python train.py --n_layer=14 --d_model=256 --n_head=8 --n_kv_head=8 --head_dim=32 --d_mlp=704 --vocab_size=2048 --activation="geglu" --norm="rmsnorm" --norm_place="pre" --norm_eps=1e-06 --positions="rope" --rope_base=189000.0 --rope_fraction=1.0 --qk_norm=true --attn_scale=0.177 --bias="none" --tie_embeddings=false --parallel_block=true --extras=["local attention windows", "shifted keys", "gated attention", "value embeddings", "hashed n-gram embeddings", "a smear gate", "an embedding shortcut", "learned residual scales", "capped logits"] --init="normal" --init_std_qkv=0.0344 --init_std_o=0.0 --init_std_up=0.0344 --init_std_down=0.0 --optimizer="muon_variant" --lr=0.00734 --lr_mult_up=0.622 --beta1=0.95 --lr_head=0.00321 --warmup_steps=0 --schedule="wsd" --decay_fraction=1.0 --decay_shape="linear" --final_lr_fraction=0.0 --batch_tokens=16384 --seq_len=2048 --doc_mask=true --train_tokens=263100000 --steps=16059 --dataset="wikipedia_en"
Each number is 128 + 24 x the weight over the matrix's rms, rounded and kept within 0 to 255. Layers, rows and columns count from 0. Numbers have three digits each.

# layer 11 MLP up, 704x256, rms 0.09, rows 52-85, columns 0-63
111128109093155117119132118165119107139112139117131104092132174137159150146172105111124108141104171163124115156130139129164129147102101149101139144123126077124159112126135074125126104110142152
104111145142121125122137053103127089146129097120160153118149122155092117111124109103117125106124128114118113131099135149118142147136151137146153136136111147127114133182117141116097111106114134
110152103114105115121120112168134120126147079147150145140130111154121130150131148150149131106148160120136104152152121126141147130103141124143101118160135119145111152138135189136120143090112142
169133101093150123140146089154117117160184086083113125163128143138071151112140141149231144129148077122130139096087134143114153133119142117141101147149147153114090115134136114130142109104153168
134106139093086158160109141141102133136138144147128141151076123096136087139142144104124119114125124097129136128108097152163127125171150112073111108123146161111094115108131128115133123119138186
111169135131142144125110125125155111140114122200130162141094187125157078098124154153160105168154147123128102146148077096106094134137108133122148152155136121146123122131144131126113089111110122
104096091105122116096130166169133114161103144121149165088109121112129127145105091123112106130156146131118124104119166140145130140121115114155099135162175133176120145137155146115134089107154101
155092126145170145086159098159164136139141129140158093123132111113114106126162159127122111139131129115116099104132159097107138110112101126150136104095174136128106127088113136113152145138135145
146149113133135145141173110144112129165122137187135156159077170141161116090126111092159147116111106138079127122119150130122138110081146123143065133121125150130085111116070136131140091102113135
115114103172127141123138142152147081162095108096097138140109132152152114077113128143163128154129103100160160160111117124134105099076135154134147133120124163137115111106093153098125130106114153
137140162121103117163089139128125099101129124161105138133074097145146163142071150136143125153107085154118138118132117079138102153150129093144123117101130133115126148130123126152101102109138134
136132130175111097116102103095152164142146127130128122110107068097112114115148162126166124099124121180143143120129131116144114172146125151122107154125116128132105160127161112143140098103095131
155084172108154117140120108125121117117129119169157124115130127152208074151133115090156123138129090116125123107105124092091147133128120081176142126123156109167118123116117134129123132150145166
133134131155146109104093122178153089095127111148144118078194134143161119183095184119108104121136177102162118126102135134191192137123110089082136181097113140141119155135120160179102134103141136
113094115168136128121113141150173155151190074125124129162130095127090151117120121154130138146165156126110130130122144146115142175150123126122114162116116090128116125125131114091123094068120130
150049119148100151060079147102161176110110184089098166157114115070146121113036155128138182190131139124155172133131148120119137129122127111163141140111117123090075126101101159114082123113148121
190098166130141195105095112136138159166067101121087158083121166119119130151143104196163103099155154145153102093101087109127101104127115138126093170113136122116123086102168116133130090158063136
132107122136106127156098100076140143136132135112131118134119076129097156114133113130176097102143103134126128084118115116139133101127135186169131192122102091133133121117115157120152129079165105
076138118102099124122114101114111092102174170108147117103204163121208177067121138150173172054124132132127103126136095136136175144154144109112176133100108129125104083155139116193121094076157140
100107127142111135138116167128126138092045109049129125097131116180177170129151194110164123163113083109126130118119125111117129128142154130128127111128121150182161091129155079164116147123118102
111157127116084111161147152157139109114167055169131113147127110120143082120145131169122091094126057103101155137114132130114127147135138119141146118113099136171120132152094112100147111127100095
100142117071117106143120113105120124101090126154111125133124144151098096103104146122138146118089112107118113114087098130098127131109110142167089119105105105113100129117134099185135139118112130
134138119137087137117146110097136132158092125130116097140093106129122112140123174111134155139187138089169142073163125123144121123126109119137144075133158115080125141151122099130087171145141133
190183119097115138140072124101125175203049141124103113127132128119132137134105138099119118130109095127107108115153087164103162142092138094129107116130122140127120156095111159131096118055186097
115096109156109122143121110130107132126141152121153091145121154145142140144157129150104074149158095143147125102166145130141143139135114118041106160146162132126094106141113189135128150139155115
140196153134134120115136141167101113125104163112157104099133153103100141150142074118099150149132145125100097139117104125112146161079139138150112142109117107114116134130146137123172136113128165
098093103144166089098112133111141110112199144121136143143137125151148130119158112121126084121125136133080150124181161099132086179117145147144117137147149157099163084103129119150122126109159114
136097134138118137135138139201133135134101168099137150134164124097081149127077153116171128148140108071153090102066141137090099150130124167157111150138182146117138138115127158129106155183067184
103098113144117175151113131131102111120152123145088097165156195145148108110210157113130128117129137117143159154135111121130098167133133156119171063097119113164145122063121089143112084122154147
107062090116128131072100149134092124158098160125111144105086117138091132175162147124141102115155114108152190145151154126133137098144118116121176065086105107085137184140107069121108111180129128
119090158171152129137129124143090134142115149168102149111138125159160125081145137126148133109155164124107088116091130135155114142113158143122124140130111088118124118161096139095191105123107134
102121132140108136124130170158111131128133129127131137163150118166075153116154125183133114143070095145124083150087129130138071120093160150172150138122074121133125093116130154153132138158172149
152115125124136106147178144137112144110106142131108125152136104131117109132104167123133117108113126144137136108124117165127120095132137126147133124146116083163121133130142133149107152126126101
070106125127131151142144099139126106104134130158145176117127118129113115138173105146135132127109102106140132148169104145124105147117120140127144138128197178143094116101173108119123137145143143
# layer 11 MLP down (transposed), 704x256, rms 0.0493, rows 52-84, columns 0-63
138132161137119069177160107165103127131155103169111131120154119128156115108177066120142139158099120159103100139147146133138132119127121116110155145144134130108165127119132162076126123105135125
149097143137114140166142146139129150154104159123134127120146116094126137146154117106123107154118139124142127138130160153121123135115105150134132108107127132125161128166112186137130145167094142
155073099097131165096133083144117090153137124091102085161117105118171147125092130122084132154132146121126098115112096108152125137128132127131130087096121124180139132092111124142149097118158110
165149143143127112153119152131123095173156151138136188163171084145134088127133136069176155114125136132162116116151124143077135157147155115155127151173116096141102136136136115112140107132120121
131142141129125127141103136166144143147145131096092103171144129131106132139144145148122122130133173143123157161187135110106170067139143110129140119124107118124107150126194117137145144153122100
148109073114139085124176077128156122114123106120120132110127130148112130111182133146097107124137140116122101172119121137145151093137126123126129157109118169135131115136165155125112116132108145
120127135081150106087128199137133132091159162161109073122158112150167123154154141079113118114156164101100085078129108142115098131191163124115082123119180158178161119147155143100085080114130103
163144150164114127126161150119129138148147122151112077066187124155087152140123107116150098120074140120139109122163103160133132125130132142085077130109144159103074140127113125144121138106165130
091123131143138159138094131129126104128200130128125130129125126167131142141143114122108110089102162161121117124084101114189161103119148126131090170149154125132161123113102126121144079116091161
121119125091130106064157118133118102170120100100129104149088169146162135139148132105163111139089141129120159176126141116137108128144080106183132116152109158084143149159146116127116179152105156
130122092124151134137098075147134133080136097170142138124133116144135135116079130113133121129131109117174130143123131144157098146131100127149127133144142136106101136145069125169127133132149135
109130158130092101108087132156135155169135167169092131145155095091166144107141139106152121143151099110134125112129131098137132159089124139123150151153139175128125127153119104150152092143096110
125157155119176135151095144132099093103141131145131171111118114129138111112073109143126126125168152135157096078164108123108141127138111135079095188150155153137097156108133141164088138088102131
154127117124146120175078090122121116174145105102134137149172120119116157110166122117098118137129126144118138125112179091085114142147130135148162098154092162105141129148076170110131117144142176
171144135121109121159134115153124175095142155128173114123155057179119087133078107113102119093166125112119113123138142126131148135088137126101076141137163146142097153145147158118123130136134115
129111121132129136114123151134107134137143109152114130151080102155115119148120149117128148161151120154151131138129139124118079157136152135138112115097085135102107090120146113120140122119134104
141110124148111142148133157112164080144125132131107128127080136143111129094146143185127118141137167141127077132144154168108145129125174098140097101099118073127137111105123102113113124088095169
115094145146116099112153126129140138173150162079123142179141102149098149125104171135139130133125138132108158129109189099119148112167126173106129123102148096146115171081124133169132108099169135
127164162113158171121154148130120120159076093115117085084168171112127123126112123141068144096124095124120141130184092159131135087104144103109136115149143086151141083119123127165126105133134143
106097154165160129154114121124183126113109133071164119112142117080135158099111138107160116133162084124155127137114139134152159169103146113164095150099145164138109111141149122128125124125131133
145141120140129107178089090111143126090154116080136134123119101108123145089151174124127127116131106126151137096096138135119149129145119154098117103121147124164133130131103138156117109165109136
161120137099114127111093135132113091109092142125134140141140134101129144196145143155123126133125110094102167117126179083117162106153121098089123109129118129152139144102143087145176091133164141
115159099169115146122108155162124150115124164092146125124104120126138120109104102111154149119128131136131144095161158140168142101164111126110168103166102130103146140160128122101179141124126114
130165135165127109087133135141113162081126100106139104201099139134106141098132107124133162141127132144131114125119100144129140154130106109110140153115130138119127110151113112079115124138087122
150104161103120133152129172113126063208161135120101099139153112148114159115126085179094122154134081160123153151113091120157121129112105124153124071142144116139157140122169097113126124110105096
087112120124144134128147155144149152134126106103139149137166107151109138109126128111132152117118125150146158146155125125100127153142131165119145119164136114138147135096126131120154139149144112
138149122125130120117136114121053118142146119133135091163140115134112159148114104144105057142140201111109156163161123084139096139098154153137116090141126094164109163153125138137110139134053083
101113118124150145132099162143157112126130121140097100156109131170104096142117076159102155139085152136106128127104126100147124136112141096137149161137151124136117133050134118160098145123124137
142122120144153163148193152105114130125119118131098086137141147172195079101079180125096140158129093139133065134143137087125166127075132103143113100114131128096168108180139100120145107066144112
130105123140132128152142120164102136110084113119096151115158101123107132161087139110117149153148136107093110096161108119173140096118117131104097152117141140146189144127108112144117172077144125
107104133165170118152111105129111137104087117149087129158148147126096121143093102105135107115140165132111115139143085156088157116137104117133122107149111159161095157158121154074136108117121109
109143146161091139127092130152140130115125069084129121117153160170109124152157134107138126138185123130125131112138148186108120083099158129119167080170127120133102112112138116084151117130118147
147129089144122137100109141119154073140138142159121158146104156110109121124135124136132094133120130111139114115109147135159125121123125131101120120134094169124150111143135126085116141120112137
# layer 11 MLP gate, 704x256, rms 0.0852, rows 53-85, columns 0-63
082129112141136120114101129090123081146125093153097152122078124168155133077127107200111112132108136154134155119124110172111135151153133089082130145114088146135127103117152080115153108130077096
140112136136102097153148178156144128146118118145155126120143135170061165127153105139172124144154113150143169134139114110140144131140139125126101158113119115114123152148101157122111104159148103
153115123161156137138106056126133139126133151126134116100100121168141129139202094147176102148161131099143159142129127131178122141106133129109093147082168154157114096170173097145141091176142148
137132164142128124141133081122171155144143136114159086138107108119161172107113087133115080147122156113131119143082142131150148108092137097168134124137122147133120144134133141134091146138115119
119124126114125134142154090157118145138179142086110115088116082130158140162129142153121126134115130132107140131110136128150133146110173092163114132117112168150135135169141163135148124157129135
151129107105117130165101128072107119115119113114088129135146115115096109134139117138179124174117171140140131097133158121135112095183119134164145111094105150159072137104140154159148122118177114
144130145122126121148151102113132141137165110106175127143141132131079137138124132135109102134126108153155114106169085154131133123124109179158080110098172144154139117117154128120132162086137172
139145134129167144111127150140159098088141121139129154117149169152082120114143098156137124126143162168118119117109116096134110137183089137136147132143085113091147122119167125118110142091127133
148153114155117107112112055101132147092106161138162140129116155097157148142085117137080123124112126145101151106170148097133168135151187090115130128113109107135128170098142109116134091145176103
105084077107175124139138076160120148109125162129127113136137173133184095100116153111108097140162157131143166148113114165118130158127107081119101129130112142146136123102088078125109139112176129
115155169155094100081126149124119161111100163191138143163135079100096165139130148111172132151143137171138108106123153134156094149125128097147125160121128134112118128142133162111166167148137122
081153168117154190145150103138100117099097122150151153140132097123124101130143127148157125140098116091106078128150098087128099111122176105114155159120120094144112125123106168090124084102104113
126162124120094134150100157139127108161147136174159159157130148118141119133112117164110166097132085160125124085128145107104161139136094116163131131102126165120128128090122168120099113107147105
094116119156112099111115035148102113107080074133148099128110145126092150149111097193127119137105135162126167119096128113107136107151126130124166134168107161110124103077112094131140105172134134
144107125118142147172156091112177156171168139201162182134097109118140129144095125097115130122122100155102122134124106073142078138147118121083157098134149172113103160149125070121150098105150122
110118121098133142117112131125156149094192113105140145168146098161112134098100134100086126167123142105115174133148153158108159118126122123168114146124099045139096160105147148141141161130125110
110141116143148158093102146115109149068162133124159101121143120132103149149122166101106115166146141152145187147139145103135131114160074124153116113154157154143129093130177139093145149144145135
110150157164173148103110129130066100075130135090108131101124116094159121146128127108178107103116114113137164157084131145134154124157134089130135152113116130121115116152138107139142112155141149
121143148127118085137083149176128148128112130164087166156113142131137155117102136153120116134109118111089128148116143110109181137091164139100084172151137159162093132114136130082179091149126109
115123125154109146101096124142117148142083158117109132133110163149167134157179149187159094114094142162145100166156130116141143101105109168156111134123157144086085130103115154090136080112140139
146111073169166126137142126107101118155138158106121143091117134162129154142148134099127137109077081141115142130106118064119118144159118193095137110139166129124110133170162152121102129114089151
136123125119083131114080093108116147131135091105107143147102129163170145127081128125192165109113119109114097079118152175142121134086163121127110136126162114128149112124120157115160131088120143
131167145114122130162096131097159148166126128116094147156096154055167100115081104164113143134123080118140141085144129106109136126138119115121141129146124154116110143165082137151134126136141097
129167118102145114118096144132131129092077147141125099113137144109097081091074117143128129109047114100141114156158161209110136115127086081123123130105119124112162122100145125107116124143171129
141132131112158139118140117182076078083122147098110136100157137140122152145111121121147139119160112117142124108110140133090133130146132134157125121081135120124117127113128134100155111107130146
178119092093094118119136159108139121147110110095142149096133107177086117146160134120059174144139144104146116159120104158145156157130110143121150092078163165138138137155127118129106127091142079
113134105133106112157108130195103159116104107127113142104133151124101115124170119129136144098116139165112147102125147148115115150135138151137131157111095156141159112133139117126063100145074107
120125127142069129116134122160134129160090090102163115103064135085166116147092101091108110109112164112116148094123116167120140093143106093148119128136136128113103134141148148125119115149147114
143113104124105124119145189143086094150137114157117160115151102103137130124081120119114109127128115139147095123094132118121136080109126146128123098090134155104115183120156130067109141141130122
105097095126119097139092142130145133157166105107116095103113155089086126117150159134137123116097105171123132127144131104106080099106181121108125155132072120151121119059120085096145129119162114
141116133111126144121133174136120135114120114127116123129101129143141144205125122135140181140110131159127152103159129106127120111157145124179126116113134152152134139143088130118157160152136071
102151159111148130134119113118108109120131162102097127134137164115143168152129099135136156102112112103109157131091124126107126147136114140146127110104092139127150126136149125148140130116128168
150081140110136092097104121171113146039115152139160131077084097116136120133093132129149131107081108133067154134124122162103102148125193144128158094180109169107106123085149153147116126137195167